{"num_attention_heads": 4, "intermediate_size": 320, "vocab_size": 2048, "norm_place": "pre", "positions": "rope", "attn_scale": 0.177, "learning_rate": 0.0025, "max_seq_len": 256, "z_loss": 1e-05, "max_steps": 9076, "dataset": "wikipedia_en"}
Each number is 128 + 24 x the weight over its row's rms, rounded and kept within 0 to 255. Layers, rows and columns count from 0. Numbers have three digits each. The size before them is the row's rms in percent of the matrix's.

# layer 5 MLP gate, 320x128, rms 0.137, rows 24-60, columns 0-127
094:090150114157158118123122103089058144122115109087122095081163126154151121108143135129093107125111152111131107157139142136112121097105138155089160167172125135158133168166118136112110147135122111089116103114103119136149176144086122164146119093148098110116105125159132128126119132125120141116099148084127119119133126161140103130145128144122131115143162078123140132062144159183133138095109
102:127135152087149121158150169172149092114149177137096171158092108118139120113116146130128117133137114085153117146112077127144093093162084090109149141134171120120101172116086105158130111172110123133138161128132114145134151116100136158096122095121128138090136108116082168127120116102125159115116153108107098150099128124147074105131107136138134154123146142146128111092095124148171135140138
093:156084139092151182081137120137125138113132124154127138143125131129119096081109112134120160115093106159126109091204086139138153141106140122127126148154145102114133184158156134120088137149149166121115103139127112128135146112115119094082138123155131149141161130134146119120158140100117157186141155138124127100074157107137126132151123106117143154113148139089099124120152103148174130079127
102:139143150093088117126165102138120104116138200091176147114154127143129158116136096135119100105171179137120125097152129138075154166131132131110128150136130095090130134166104123136173133125124140113135155146068105128135120108115158149128139129119137122146135137150123130126112135147215162130113166099118107117138138110189114146176159133115163128125135141137149161146130140144136148117121
097:130104108155080150119141134146124107105124120068160144137088116095115164135153109127107149088133103138094130127112132122126099182166145109113150128151160133104172129105140146102173125135171098101080149139126097169138084121132182112169165143158099154131118158137084108125142133124103138141123130127120141113159167139145117110109116161129100130148174095124164139134168136127119131105136
098:123149128091097141140118117132108150120182138170154106130164155114114129121113120112140138155114147158114102165154115116142120083130160109107098131122133142139108127100097098126113076111151156147128162126150093132141114142161130122107142093146133137143141162139152165058135122127138128108154133084088128124083152139086117160146139122101120103138162115167159161113071179115091117129160
104:146159155124144119111117163127129127074133159157093160119143130124144115094108112120113157117115129106117136131151111143094087127104140117125184140137166153127138167082104123105123126104154119078118145137132132160090134114174110141122069126111121132116171139122189153150158115102108173168156132108104120120123170121110123171142195116101110133112126146107153121119182138110124128135124
103:129099159106149199097124151104146136157178146118149113127107131101116122109183132129127073139139097127119118095133083122157113094115125152130159181141157099131092145106135146112089108140143162114149136106132108117131101151164150121169140112149090141135161100120113140130139150168117160143134097158152084145108162109132135144136124112143117144096127101158163114161115130127129145072105
108:120041093116133168119159121179083131110123134101124126141132126135176127163155116126196083122132120128139125139138118138130103094129090099099138130102148127129144169143115126125158108100153075162098118127094080134129156143125126128139122093126155113112147110130108108138112155159112092119147114123125102153129123124129126190147139104139104146152134115122110105089133098168146120149089
098:134128110119141123122122147111116130117152163085175081148090134083178117160192116108132114086133128142122132143119118179130117122137103131166105164147131136099138148128061096119133081122111123118130110131157085127159168137124098119122121081147145117135155114125129135148169093125123156132099103131149086125135123099130114172111105112099117084130167149177116111096133125131110108121118
101:134156122116127148088166173118107134138175136149142133125116158119110147120160127101080136138133113113113108128103112082135155142144115108087110123125127153157133148107094111121097141123156131122089137155131130175111120092077153087116138095144105134123149151190102116082115136110108126154141123103107094164102156156190121124107113087141166136100132169087143116113128140123109102100154
091:133123145133127127131088137173135081173142137099155114126143128114178151140182137106127143137113163136177167125161147139078145134121106121142129146154107121121132167174118101115116115143127083074142133102166120121133145138142130110141088120130144149111140169134098150120100107095134112134140130134118093089119114106146148152139126133080183151131130120101148081134162121154153105075162
103:163123095148118182110143133144143159177141147113117112135161169141142157100108126126097115172172087118161100125115089165112121143126117111143163111111120124095136141127114113103093122144119123115155142089142187139130155069138086177124122141100109100126093169122147134136121116115104111134138129124136120191111108104127097096115111105134139157106118122121120149157160119156133171098101
103:155116102155102174118117155168109154148095104120106105160120078099166104098138135120142122121163157078134136114143133171143095102105129137167156127132139124153171143113062130086092112148128115092136136144137123136135123117099151089137134095114104107143145176157139179124106110156144125125146081088162074100133141107140126109153140124115132152113135157129134139110107144139106127130105
101:157119112099113167111152124147135142129110126140127141134126128109091142157146132154134088087161105121110085116140163123131100117087173145109135149093129111114139108131164111102128151112147119162105111123147101102139106117140111099093135089091125104121092178108154111130110115157100135116191088178115084144108115116147141158174146114153152175091095114143132088132103150142105155138124
104:142127156128161141071104146162150140120127121142101136119134161128162117122123144121126099114137094153150146129125079118103135109179124176100139145098138147134102166104121094094114104146088114108140086128169139167144163120139112126157110137145134121116205128163114125089115086152143140112147161092160119158125134082122111128115128117104081143134121145115150117093167159121151107147102
103:105132131110131122150139155120118129119120136127139105073131114132133171121132119113095107110119157131157170119134116144150134119103097129096182106221127146075142130142167139149155135137155142130144119132108147138124119148146132129147160083131086135045085095117114128089117117117119168108127117146114145142142139132143128153120135132162154156129148061107127091110165133142108101124144
102:079130116141133130162126131149138107118128097145137127112132138106174126109152123101145140130156115090097125128164159170104129125096125127127086103114132156073178104112092167129080151114142145070102104135093114124130132109153137132098167142108106104154153114153128121095122112116150106142147166172149139125119159090124122177086130133133115115145189108165121148120123110144172115102115
097:071124131120172138121083108096126123162136156102148149141161100118134166157114113129097091102120139121126121114139143112079131095069155153159152108165125129102190126103117087102109128124113150134091138147135111152155117112107152131099137144129160156137115117126068092120140093181131104132127171102162116147136140137160102098154138160107126119147111132111121145122121148145103125098101
094:119152104095111127105128154178111126151107130104148096135132132144139140053155164115164139137100130102091131121061162127076115131117096131138122092109135091144122128175140123105130119092127125128122107108122130143140135158114128109123120110156131145149182150148136172120125178138119123155123127142116121135139162126125092147162177122137133164162172084137122080173120106144133121129093
101:113116140117122102162119106101142100154124132097134148170144130158140178135108134151084110064164184166162136139135164133130123116118122161099122139135080126153092146122084144120139110141168116126090135125163162152103130117145116086107135122101170128106133144162121121114091114122162144098130123094094140108114182129179132136096136140125113157154168119153092100138126111132124116125116
090:178100149119160159120101164129117121110126148131130117128143140110128116120129141150132071107150211142175108135187152121141143134126119132109129124115134114113098112128132100115109105136107136142103128171173136114148153154178165095143139122098139130148164142109144127123108104148137200111120108106108165121135156086168120144114139078119140107103164144143116168147132136166126121099134
113:155121129143096138148122147193118103127135110103176136142168094128129142094142087160140121094153120113138103102138085164131180143138121134104133093149137144081206127104124135088122146133140119119131100110118123105147130138120142094129157119118155139145168152144138155146110118142159090155179096105130116107128121124135115116128132157065152146081167132124150123126151114168109111112123
101:164131121127153181126100121132133072103121135173129145119136109106104129119127136106145099131113111145097103055116138135103084122140125139101120112123130101091106128193136138128163086087198142088108129165127093137156109153104138112105111107155124145116104120102136133156123135144147132153146117113113107136120112083100092151131120104127116165125147102177121113153112105120156099105107
112:087102104112118147093148146122140130143128150165122138137146124113111142102190124131118125089125117138126122136181154115124097110128118112122125126117156125106125126104142150146140134199149116130104153124134128111121113097134057098106135093135161115140124142100096076128130090128156118136096115128136101140111158111170109136126105100096110094098156085112069126124174172114098126109077
097:169105113083110153143144128114165145147114161151113121122131113151135161130140121083140184099124133146135134148159085095122144145096164108140097104134144082136155119123107057136069097128130130073127096136102105141123123110123127134103096121137116127122158124068137120140133108139123133133147144142171093149113143134154114083148120138125129122126120144111178089141097129109099105115073
094:143115117150129141157131132108168148102167096094127116159116156137082130120154088148090118156098106155169077147091116118135114124149156141098118131142128102119123131118128193134133170128167153169144145161110158157184132117128142130095147133130120138143120137097076176094105145087113105139114152111142107095120116134171157113131142128107150115106157109113141106120167125137107169144146
098:130132131151158122094141138122164110120119106177130123146117164167112198118130157096094095131137116131111139132134123124103132140114126160075134093172102126101131166073102104142153111137126111178119146162127144147109136064170113099116156125151116095119146114157121106153115107147132131160133136153129146124061163134139090129118150089102144148129130143090140128116155115165132126112110
090:130155114152136124091094166138146100102139110144135162109106104138140142120105112155146118131162107154134125113148100121128124084131097153084125156139124097099095138111118104140111103092126106123096120135121189137095166093132171128158130131121194140145170155150112126122068144125117124117183104107121105130145119152164143085164106146129137168099154143105142131091155095154110144123118
106:134092131066156138114139139133090111142158117117109116121130089080141144125124124110112085106100125130145095134116122143112159079163152153112173117139131141132161131139077111111083143122151133114139128116145058109133161145113129160138102093120084130128163135144088139159137112148122120160159162112173085134086140151085137109087113138117152133132130133129074141102122111153126134146110
100:161133168130126155173129117150190104125093153094142114110134157126171132124118116131107125143138174146127146108102120107148089075141155156140149117128138122097161158141123181135113129115138132146133151147093132127125140116089109186133145139111150159132157140135067142112111097081120125119121134121090098145131124153176087162111150092142131118136132118126131133159123163143066122119093
101:122124119156124157090101117116142111117162117141113147099177152153166140170138136142145074151151144168130126120116124121129143102146146102147120132131080127139155164105135150106153113117163118096117149078116124103154165126130153116109112106146139124130186128159124166144120165177147126137164128129156182091100071134141141171106170127158164123132146101128153105147154115146145115144106
105:121084111105147158129135156141112116160170126159088110129163157144167173146120085105141134114103127119097142132116117164123147085116113113174117129110136139109169150123103153078101105135162114153150090168131143105117126102118126148100123132156135189111131139149107130114118085148091201099117167130093123138115144138155139128093121129083112128111145121106145101116159124129104136100126
099:184097142126078158163127130116124094102115131130170097139109075114155107104143109124144124115134146161131132153146136129130118113157096160117139169116151100138159136177080092127139118191147118106096153085099118151136107136116147144132121111111110025132127139139148146154152101133124131155115130143097116100139110114129130105117128149102139159147136138146096125147114146125106155142104
102:157133099164126124188131176101141127121167086128134106142166107148114149102124121096094093168158127128100083096153098130152095121108130142122116151127116127118167140121094088112123125151136146109105106129099079165089158119108090127136156110133091140111120128114157116126086129167153126157126136070120123140100148154148164151151154127078142123118120091137112137111100110128110121098117
100:095156167129115090125095133098161104112184144093110126124116159125116161131171139104121058138124113117090142115126120128125103165128113126132167128150118100130119189137110143169149125153108121119154147157125133152143117123161109107111121052105102127102127153173117108106105120110145154128156128105129130144137127123137123155126172097109092126107140105096147055147128122126140101119120
099:147148108137143167126097133114121164119127138094140086146187118149119120114149118110142132141140164158109078118144129135129172117116111136131119137116112084125139155108124095125151178163124076127092089115137164118156138140112161127160102177138158101173125107097120152154171145142092102200126128152126109136097107141140119134129124128093138147152137116107119141132144149140165154120071
# layer 5 MLP up, 320x128, rms 0.129, rows 24-59, columns 0-127
097:117118135134154132125131136154107140105089151101166107110150159087120108133085154129154127163131130136134139125102110140079103120124152125123177136052120132091134132175166110114142099129099182140100117122127117091100118132118139136171089125109130139108128156148161142102142111111121160122112101156124078078108159148107103161129141105136104153136116101138089076122133138097134086119137
103:115151145089088110141087102150147122098133128131120153124131100148099122122106166152085139138141117133127113091104123141097110124136145126141122120096149140148140129132183116149089132122147092116139129118130146101098121162172081111148140153122108056172096158142093167114133138099130133105155102122114122181138172127128142119135112163178116130142071128129142130106134180104136141149170
094:150146117115166161098107104124104184145113097116127114131125136135113081126097111175092171121106084117111113140152113138093115142092124117122099142120110132118118210092142141163151159124138138133137117129085113150151118121117078110109157159142104142133112088099130157166106085132118126156136143150139166108142143111110134119151078122099121143114101156103119099174139133097108119133117
097:112112149132140139140172106123122092141090148100155157102155127118122134138146107168121154091133151102113139129144119123099125162115101134141120143068126128121165078111100129112138110127126108176146102126130102108148087088153083148116147155120115135146115123120127074159143154091181154103135153163139138132121129090122109129138099161165176180152138170130102110143089132100116116143145
095:066157114119127138139133097108141124110175133147106101128155161189123119113118101129140107132096126155153156137134096115121148135108131125101137124136095111134101090178092110110097118119097099132167109171109149105134164209149114119127097136151143110166125095148179153109169138130137099129129121098132124121110110130151134161154156089157129114097118130153107141109124115142160107154155
099:104116123145157129167149101153102161146111152155122149122079179145161135112112107151104153122123102141122108136098112124120104148143136116108133153158114090100129145186144081089160182131132152135082117168149098096090133123139140132136129118132096108114128135107162147139187114137152181146126119141129109156106136104107101117172090125113149155155121147171115141125144090124129089118132
099:152149121088113143076057143143128144138084125109108193132150149149102117156116125133144107147127094119140119144162123133126117122132112115113097090078099143094098163165097093145142159100151149136114100166102111111138097095138142166141130133142093138151135106182156117103125117100144137160121093163177151101112110097143126162142148153129098104112124137140138132143151131140150131128115
107:133121150129142073121134102109100089107106117138152159124135109124142174131143152115120113121098140097136133169124118165118139146129134142138121089136109150173140140164070109155144087157108102121131141146115144140108145101139166137059090148129174087127150131160122117172157157132104109165148167120135134091120142135124118187092150098134181104144142135100109131092111131138133145133122
099:111157156142136109103117147132098124118125159071121088165145141142102108104113111140115172143108120153108133098128181159092145138147146118149164121117146122142144135146108134091125107163163126111141177098127144073100155127094117157104140112142119138083117155113122111121076128121089125104167107144147166146102103132127128145112136114127182151124146164103151142120157169080150101102124
101:105122130126095094103102099146146073110141129152079129155134120143098131146127138114140131103150138135145144139128145133104152119150118146113119184097083111113120106174134128114170150154113130131152151097167153189163157163203130146159114127142108142131138115142127148106145108138150169117144122131113118147173149143169125126132161161123106102102149160114106084124101140174133136122164
098:065143087114147123131149118156095113138107082141116087133158115157113129146147143147153111127113155179107133136137107159114115148123101159106161155075140148115076134137109160110151118080144160120100135104132133137131119126108128089114128168146088121097098138102137129134093192109140121116100133132120131122139171110153131124110115102142118153142095144132100104108142059141169129155137
096:132069134130133146131168111086122146093117099119065144116118133135133154104152115130149104130128142131113081124123088151119079078131164166129152130122164152124128138155110148129171090118158107079132117126120131136142144100125150174092173092104165101125138129135148127145111129117166106151121102102137135135132140089141137119156152121155095146106162071150108158114158140147098138139104
099:104112106148130141155117130129111101135164142095149093106115164149125113170142107158124092139106091105132128127139119133134163101085097063132139136132160116144136120133093140124095141100151115125161169119114157109091131074123138138155140102134096125135145119130163138088096109161129128163085115128129143132147119174091108106141119146167141158112159143129128152096090075097135085135168
107:084160148158135154151124115106096142137091171101138127096151119126117114078113126097146134093151138147146146165093100130138153116096147174132133156129128139108101130097135171168150105124110103118154089071116140100110151137134145151113125143136177130119148147089138112128149126128111130121131098193136132147089123153108170095116116109084152136104129121158121135143152161146133156181102
100:169141159115159090162169158099122127138162110109129174192159124107136120134111108099136126131117171131102109142118150126112150122159147143101135136102078121081145146140161117108132140090163115139126097151081135116145169141147112145130117139158151116186162124134124219126158118107143137095109145144103175106143141142126106118114115115111126111132154155134103104112144135136130126131142
092:109110111091098101132135147166131145098139099061160115130092145142130127177138108137153117131143103162127123139136126116127159146108100082074123135076150117070144127144100118123153143116140089119106122150106104143127160117067163157133138155133128121115133121146123164105122128145101085125151148108113149113162139134113153137080097125178143112169140161144152144101095127156152123127106
101:113084115090105153082095120143157115119148125165085127158121118109075114134148137150135138124154079142139081122168142101096151113164115112138098144115157135135081122153124125126129130155116095107111148095158089132163135076133120088103119141112136146116115161107162098158126136120177124130156147104123110100119122139121176082122145124092114121164111155146124122152166129140144135126080
098:125111128150137103157096138131126121136143123105138094116098129116173109108109118080156137151137134100118152115126117076104120142174149125099129129148174169131151133154115102122133129119100178123115148159108092124135165123170120101115076119088096115132107137136142121141088055115178108138135132150146154143123091153080105139110176111143114140152094121150139112136157135165148110113096
096:165167103129189161108125106119121112126117102139125124157095114144130152130100134116146140087135128125108115160136132129108174115127179132137143168164180152144093115142158120139134132091130138130146132114088158090155121131159141107136151098146118153173124138112127114107091130116104139114106134125122135136117111130117080189131123154141162106124138076138207168153099150149134148146155
098:148129130099178125101116108104143175147135172157128153093132148141126119122107155079083155137144153142144115112116127100144142112154146197126152157141090151135142119082139130137143126085083127130155134124123154165148078151142125130127147144137144087138110115163088138111160109128107110123141116135156143141111148159100124087180164149113128101108192149129158114120133141137163131136127
099:102153123137149124141164160118120121155094120116121134123061135140090128135063140159134122086156112145156124118183136135125137145120115133146148110138078145118096128080123113109158116153129130144107149141109150171114129157125120100113146162088147090119124164127138107106122150143160124152092170103119132127124146111139145153100102140089060131118151136199105138121119148103111160121136
098:091138133098076091149158118129152135136150132102100114140137135150091148081135099110104142155186082171136134083119113127120097101133141111102162129166144141101116112142112167162139133094169110112111159124077114154111151083127153106111141121119158105090119136157108104087166138137131128175141127142114101135098162129098162130158133152117101117136154129150162140109144130145156114128131
108:141119105136149134138113121147107100104136149118135106167157077132102149084098148127161113136125132142092160145138136122147178159126124142080126165133078111182119154122147153099130128134129161111130134096129147110106110149161089104159124122150167149142130100118143176177132130098152118119111080152134126169145135156127109145130154153099121137156138128096110089091159096100137071138114
093:131087117122112158128175113144103140145058085050136116174120106134122113109138134143136087145100127067113089137116139130157126115123136088128064121148144136088111113153107111126135126141108186089112133164182118115134111154112139138124150152133127144096130123182110117119136118140092144171119149132125138148132143126117157144108119091124130139119107150089152136142117150131104114128127
104:139137173138081108159167115117145105138101140160148075120109108106095125096144125167120137134160174122149128150119128121153154120072145142162111127168129165092113155140112100173133133116158150101094138114129147152132158111115107094093124104132148123128094089132137081120136135138140114095157111161128126153133139119098158195110156097155100119111176105156116125094131117129135115145139
098:189104134132076076099155165143115136146128091095120148135153177083137177108110115111104142144083126154162112099113145106117102136150141117131113122104128171128117121112119128154122123131121122134135113149146087144153120131153111150138146112120117084094150146164085166120121132144141146111094132116139089131133120143131139138122137105098177088079142103101080123109133161168103097148118
097:146081147124141140105191116121073151123113122099095148137138130120135154117146119141073054121125151156089131142128140094141112164158151106099137090175159120121107075091146113104175138094133110156129126130097119183168121118117121130138128126143123128150106126115118165127128097130157140112127128107126084134124080144124125131122135141090121150166169114090118119114149136148108150115129
099:108110115155128113135093116115134132144105115136145170117133164179133109130106123100155119138116124144118154126176157124078163184133091147103141122096111131136114159123128137128142113160093133148152145129119095120129173102135108122111123151149124101190121106041100111108152107099112107113133152098172124138134120072096111121105106129106106127137121111093145138097177095142110136133144
093:121107135179103144132127152115153123175167098117098166125133127121113138167175073152119107101176125132159144183137130143130167142114112121130104122131149100147104101094091162132160112134140107066111115163145123135105135121172124150174158131145122098113147133152131118121140144154122126098152136128122120135156118144121171142115133133099122137117106135144116147116094109204123144184110
104:134109100169121127111134109141126156139113137157130083096132127147112138154144161131099135185173115110123140117118093125150137190110151096151100109117098126138120124123151088110150106153094152136151107125163140152133119109122125142118150136103131080101113091139160109194137115166138111136119141101065165110180134121113122107172136091123110110122096111116127082138083102133110131106126
098:095116167120107095129117095179142150091109095122167149169133120113147094128125107123135128157127099147114117095135124121106120101130150093094120135147162128152120102164119114083086152120118132140125096115109129116130128153060170114150147081122174137123130113130190099109149098136161132138119127153148104154115140099138127129130115121097098121177108136111122123159128150128131113063173
102:157155113128156139102122102135143105113088155131121101150172129130103128114138118129148140100122136123150119144102179080104115132148101143124126087133144139136131085180104142112143146159129115134156167112139133142130133086124154118132154179078173091147077087153131162135102135078119133118097123103177092161150111160091129106119099102122122123116160126128151086128108139155126138161144
103:123112106106115105156131066108095145073128129136138147119094108141126163167118147175130092119137158193121141144134141082139127177106115130126127136138122106123093111121139135153167115132122118103117153130174122144144134114066098116139090090122133125116085084125153080109167126090140159124111087138127153137161104116132120149173115120128109142153108117098115166143123135154134107143146
096:103119153120141126145060127167146131128137164120140105177114161113104110139140129134114133130117082169135061105157106173143163125166130100122141132132152102114120169142110120152112161127117159135113142137112151072127113144132130146137133112115143092120101143137123172115135087156124104097110147143076118147174105094094108165091101123093134112146125131145103114185118125144144126132144
112:157140128136128143112101138155132121117153126140120124121136089086128171121162093153100136111122134100158121090200135116159141102129131108130119113150109143111138112085130109116129129089130140116145164152170078155098134096117142138165100125122089171125138096102083135115122141115084104173146117111124119125097091166092131091113129143104126128138118149117190123183139112119148113116084
101:117155165150097124147153138120151096127152129126100091108128153132109101142106111115152138101119139088130118149118149127114119150179171075153132127162145090126147148123106158151177123110121168111169127130129108113146121112113094142133136130114123091115158149141113150149110102128150154101215137152140150131148093116084141127109156108098097123109108124157176073118120119109178129131138
# layer 5 MLP down (transposed), 320x128, rms 0.124, rows 24-59, columns 0-127
097:129092154130142151091155096141098129109117102141134134122123140138131118098131095129144146167133138096113109152125072100141107147186190123134110138128113114099135138113114125130149179149142119159125148130116113099159117161186096112125134169106126112104110150135103113147131102137125120149169131095126089108167164100169151128172141088127138122149138117122089149143112089066157149126149
099:186129133135170161120126175103125147101145142094167090087146149160119123118136117111143115117121137125162129119155149122134154108140124114100106118121125131116132099131138105189069129111103135100145173137104150145126112120160132121149115103118103155152117139144131085123102186173106118135113115113147127154179140132112151187123116148143065088121131144147164129149138174119144121145123
097:109148105120126160125113118172145137099110121095129094123118157135136135165059142162140115150119147124089139153127136125157100137122145087124082139112172134117115157149108134121176142132183124135130113151150162129101098136137118099155167123110142170166118085109162129118171106150122087128145132135121128124142131148129088110156123121140092170126101139171126123144131109171125123200107
096:101117113120150129133125102140124129159097093159155109119129100121136106131126097089118162127116055130167152118089166121140120127154117109114124135092122121129131131166141182101114095095134075146130099131173160126133112119141078096110104145141156107111089110135169104093119136089083126085128143153178147090160147149095142145113139134080123123110133142087111128114142128122133113125123
094:097082117123102120106171170128170117132104116106114142125137114116112170163116121122134125144132158092207139098127107168150122139072152123163134123119144130131106150143172143098129135106117138147134154109124078103117134129118129158124114144139146115110099138134102090107133134156103100106136149151125117173128142078136103118085120161118091175091106135124123120144117133129162158187099
098:128137091141114113145125125121049118156159129116110108102152134085175116159113122098116152136138133109182060163132102085140142110148144145143126127137154117142095119156120174115144113095102126149112154116133110135110123112155132105130148155107091140119111105123154129090073110128096109150116153124158146167124142118109080158127126130153121113130158165168126152155068123122112141125120
099:136092126140124129087123104162138133103128129114088132143148127141125114098078121145182135126125131116128147144175154107071123180117129124120139155125140110128121119125134079174098122144194114132155093123182123171106111134213147122130141095140112136086130149147141118092159125122065109129128085109130140102099140141153113136117126160129131136132138152143158138158113131118101124118135
106:151118146129100129092144200146117111108109141135143154132126107090108152128150134066148067152115186121169121164119146097089147137145118152134108124081099134149132117137105139169154103106127105141145133135086098109120141112147101112093141141136153123131167150136145122176142139162153129151161123140099115148119134133117143164116152115150178100104100095159101147107128112109099145144125
099:150081119101150112121104108087093151122128157087132105174125123155117149156137132118121158164167113168123121156110126103104082089181111093143144137151133172121144148139107143079144104097132084170145159110126121113094133079107145091158127116126129114147139090109136160122108150152112122105136123135125114086114144140120095126165140142147137120115145078124108148134120129131140092186134
100:130121108144145127152129145128122107139134117149144132165128111101082101161082141118120128125159141114146077064140133132096169084108106130121143131169138122142146124110116068131145189155113159127118154141151153096147133152134125125144117132140160116112096158087102153121104105141154139085112153154158103128109129129112134041129143107095142146136116108151129171111103146116101157111119
098:067111110164120111129101157078098128113097125127125104122137099152087107087088138117161117173121161147142163114118135081150134163145101144087121115138092135118162083148151128139130110135119107135093127106150178127180172143097160150130144162147157116144163142111132117141142104145153100133120135168121130123153108165159120122122125097111099103139139134116138147131094131145132137186116
096:112112089107157103126118116148155139150131149132172122142174127119174112105163126093104125113072109141115125132161120112087152133134085121152120138143145133144124158146135126123137124093105096044124144160137118158158205153175142135113102134138124165133145178123136125118112119098121109115119141118104109105123124133152146131129129092129176148164141108087145132122156099170145150136126
100:127122123120124110168122106087131134104090174116070095134073123141132131116144178154133115136128136067139119144110138109131127152106109154134095162127093106114084128151085170128114129134169163136133121137155158147089118117119117136144093111163116139133148125170114141133116132091179150114117097091154078105155138135117105129155144146143161140153136106148143120130104092102136080148149
108:096110140122128134116105125124103132124109140067154092102112103119148088112107113146115166101139158155118161112113145127109109127132121137133112134164116147076134110081163112183147105079069138115166100100150094106174160153131121142095128131124128075131126160113119114096141099157102160169138093116089152153153171134146119130108139119143140161129143113160145117140148116111137143139126
102:128118116139088121134122134179115130130111110116088098135096111145094132120130146131127119131092078145127095144155144169153088118115109156126115188090121120119123136137144108139133111126096125144113112157137126090108130130128061154178127112128154101178097132131147119161117144137121110138091115124160130144121142116123120149150136126122152106092131181180127067090135110136088130187094
093:110150124161141101134144127150146108125095144143056120139192099115176139159164133066133160143143147138151122169143113098159136138109153125127117138147169132156116144125119136101141115147151127114176136130108137126113110134109106103150119120135106091077162127129164149137164116134107136136144117163135112171117107148076158107101121109130094101131098158104169161112127157103159125137102
096:115115142147112162199126152099130132155129153140109123109087136141167120115131110088100136092128187139106129143159123137136140124110117147118129133190130123112193080127140133128131123113107130163136143091153137131165085174130129112110145106131134146061105105153117154110110122114144103128142137159133151150115106142126111126161164159153134136092166089121144117102131124091087110155150
098:124127126090167107145152125077132118117116145156122110141128135160132145135128123144122146139106088129070068105144163125106141125130105159109133106145114103126132118120159146183108134097141141139106084091077133161141154141165126179113178116113125153127122149131100134130121122057103112085102097095114128079115152107127112150131126133135084086132123125154116142117104110132133102097101
098:118107140159098122126100151112149130139151175133121121117133121166152100142109083099150126191124158134125136108138142168147142128131133125115118135101080179132157091152100128060136106129092138139133118130121129118109130130067107145140152136135066098121076067124149131137132161121115112134152110133151136117138121128094156106184113141110097140092123152115128150121143149125094155093114
099:148129082124119116133100209129154119142125122128135137132113138123110136129135146128141130141095121107140037099148129113087147101091158087108090140121121153128079154131122116118117118111094134137161121162116127085137145140150121098136157166138168092166097167105155116092092154122116155112139084113139166134115089086132122095108122118141098119128131149118100136110106124152148124134141
098:109121103070133107108119083131152129072110104122141090111145161155134105136172154117150130179130107106176144188095105132128117131129131128132142132144097102056163104134107098163110149153109153132140127146135145115105084114137099129148124122109099151135129132103125113136131080138092174126120141156152127108138132133124150088117142145095151146096113170088132148101127122146117110160144
099:151133157096105138136115083114151124109129135150141087125148148125127174092129115124144070149148161137079129138162117101146153131121146098139123084112137143150101104121144148139145070128131130124105134114124100149145115146118133102172111108121128102102197147137122107155124126165134194156131108121137130129126183095145145135139150112120114056141166134102106152101139164138156141106138
109:141144113159123172149098161100097140099135131152146098096132131126140148139097129114102157145114132123116048111133156133132141104164128134114131154145136112159072093143173129119088127133133081095180146146123153099113138140172103085089142128135112163116132093122112141143125155122121141136135099140149151139110129149095143164112126137161110106108159151114101161144147085091138132107083
094:120115142145133109118159139120064118097117162104065152126129124160114127081086125131112125098145091078165145156142152145154144136107123058124124151155167121125149098124106123152139148080068163114086132119140121097123124123142127109141145177138135117126139092096110169108108140160113140147126170132127135123141106153093112137111146133127134131124116126070142169098130135117119140130138
103:140159112164124092155162102117118138110140155147121116095115163172093149166111107117102140107105159082131133150126154124109161122134102124081133159130111166106145115123136154121129108143134129187073108096172148132145115135100154124109121098147099124136101127124109136068161153146086135165126158124129143122132113150122152096142121136111177116121112126131136104161104148180181102111124
100:122081058097138154141124122130162139168117141138143124138173117140125155099120116145129124133114100128158127138156094163101110160083151116140135134154132106180148160090126104139090165137161158149124148130127174138156143122123142165101105144154136135144114121148143087122102122160126087156137156136148107123145098121138071097148136059106146104106104117131137144139109108116131157091149
096:138089136147128152092114119106135097098122122164160143123150129102110138109130169123162110102162141160069209167105109098124081134147133141121129128101137099139129163120130109097131130140154126142149125172074128157161159070141108119133126120165101126160144114143122149115089113147110159112123093147117127171124119112105099159133079142133111109154158119127117130107152141153125121164130
099:101096153161083102188128102145093114085138116082111110137149109133089103125101156134148132111123106122105130127121135128121093108134103094132110129127161149078150117132130127137180159112124112087111140113123140163142179142096132115145159130120119127134125156088118106125124121067114169090121103138155134127112153165089169134125086153146119096141154091119110106150104110166152141116115
092:100119132081165145137114107206151149137105160119121108160103099113120083156129096111127110129098122106097120169140166109126085133155141145104120113144135077147084098159083137094128109099134148090111110138130139132101130149157154138150116136103101161092136136116097082123160114075119097112127131109133158132135095162119136139112136148122138125115096139155126121088144146143096105125100
102:116159119149144073130123184111051135152119071125130129145149091099141135129134114166109100127124107132177094103093182136159122088155124139130090146104111154147111124132125132131133170109117138103107127150131113132125121104132110142094112101155154094135141140110128120092104147100134133130138182151124103120053096149082136146129109108094122129105143152132089136128132108132116128126140
098:112128144164143125123153150117167081145152150127060140120137106079154156128120155103104098128109136111115154148136124092155136143150119150147107111115135131112107115091152154145114123133117149136174128098136161164110174112118109122126125162162130141117150158144155181108101124122136106118109142105120132177093122126116150121095128202121119120135111155138192145149129152143149176164151
103:116100130135103107135126135104174122153094135152090136118149128111134149144129078119137105146174137154143071117146112143123099087185128117149113116123130134139128119131177159117119109129149120081142102140099132151131097175167109109137121147129156085121156091130126137113121147125128113115122119123073151116130127144121117153153135115161067085068110132080063122143135106126150116135110
098:137109142123166126126111146115118066120106127093177130092119140205115122164139146124135115146123130123107061101165107124123130100138128138157141110124133116124126127155153090155157062122106143139162130104109120170154077133170116106107144183143113091139155142101143112121135142138136089135131074122134103125122109162157125166146141122114125135136092167131168124125145135118126131144145
098:116140128142123104120127103114104158139114137134163112126072097151084089126152130116093105143149134143165163183117150138118135126158112121080119128096139130134144133115102111130148105123130124091189141148117086108159116131125153134140084089128135097163079144161156144115164147135130094137122145121099137094155121111142091082148094125118093172108103136165140144146094109134105111177130
114:158150114145151142129130108181161158133130090129101138121111122113110162082129125145100149111134155116147065108175133100102111156088141115141126134136109197171139171110106125082129150154136160126113144123109078161117133124156103097155117117127137152127114098096140125131134122132096131096128139090131115092140147152099103145135120115123101149078103111140153118133172099132155130076140
100:099103141176129122134136118088130137125120131092130138156142111118116137097145157125119122157120085115033130110150082114149169160137118124141069140164161107163128120094141100135118130135103092141111151107142140112147174135137114127102120094127097103139116100143169156131134107138107129081133121066139128135151077136100110101109119156091122126156154104120139150106140138166125129137136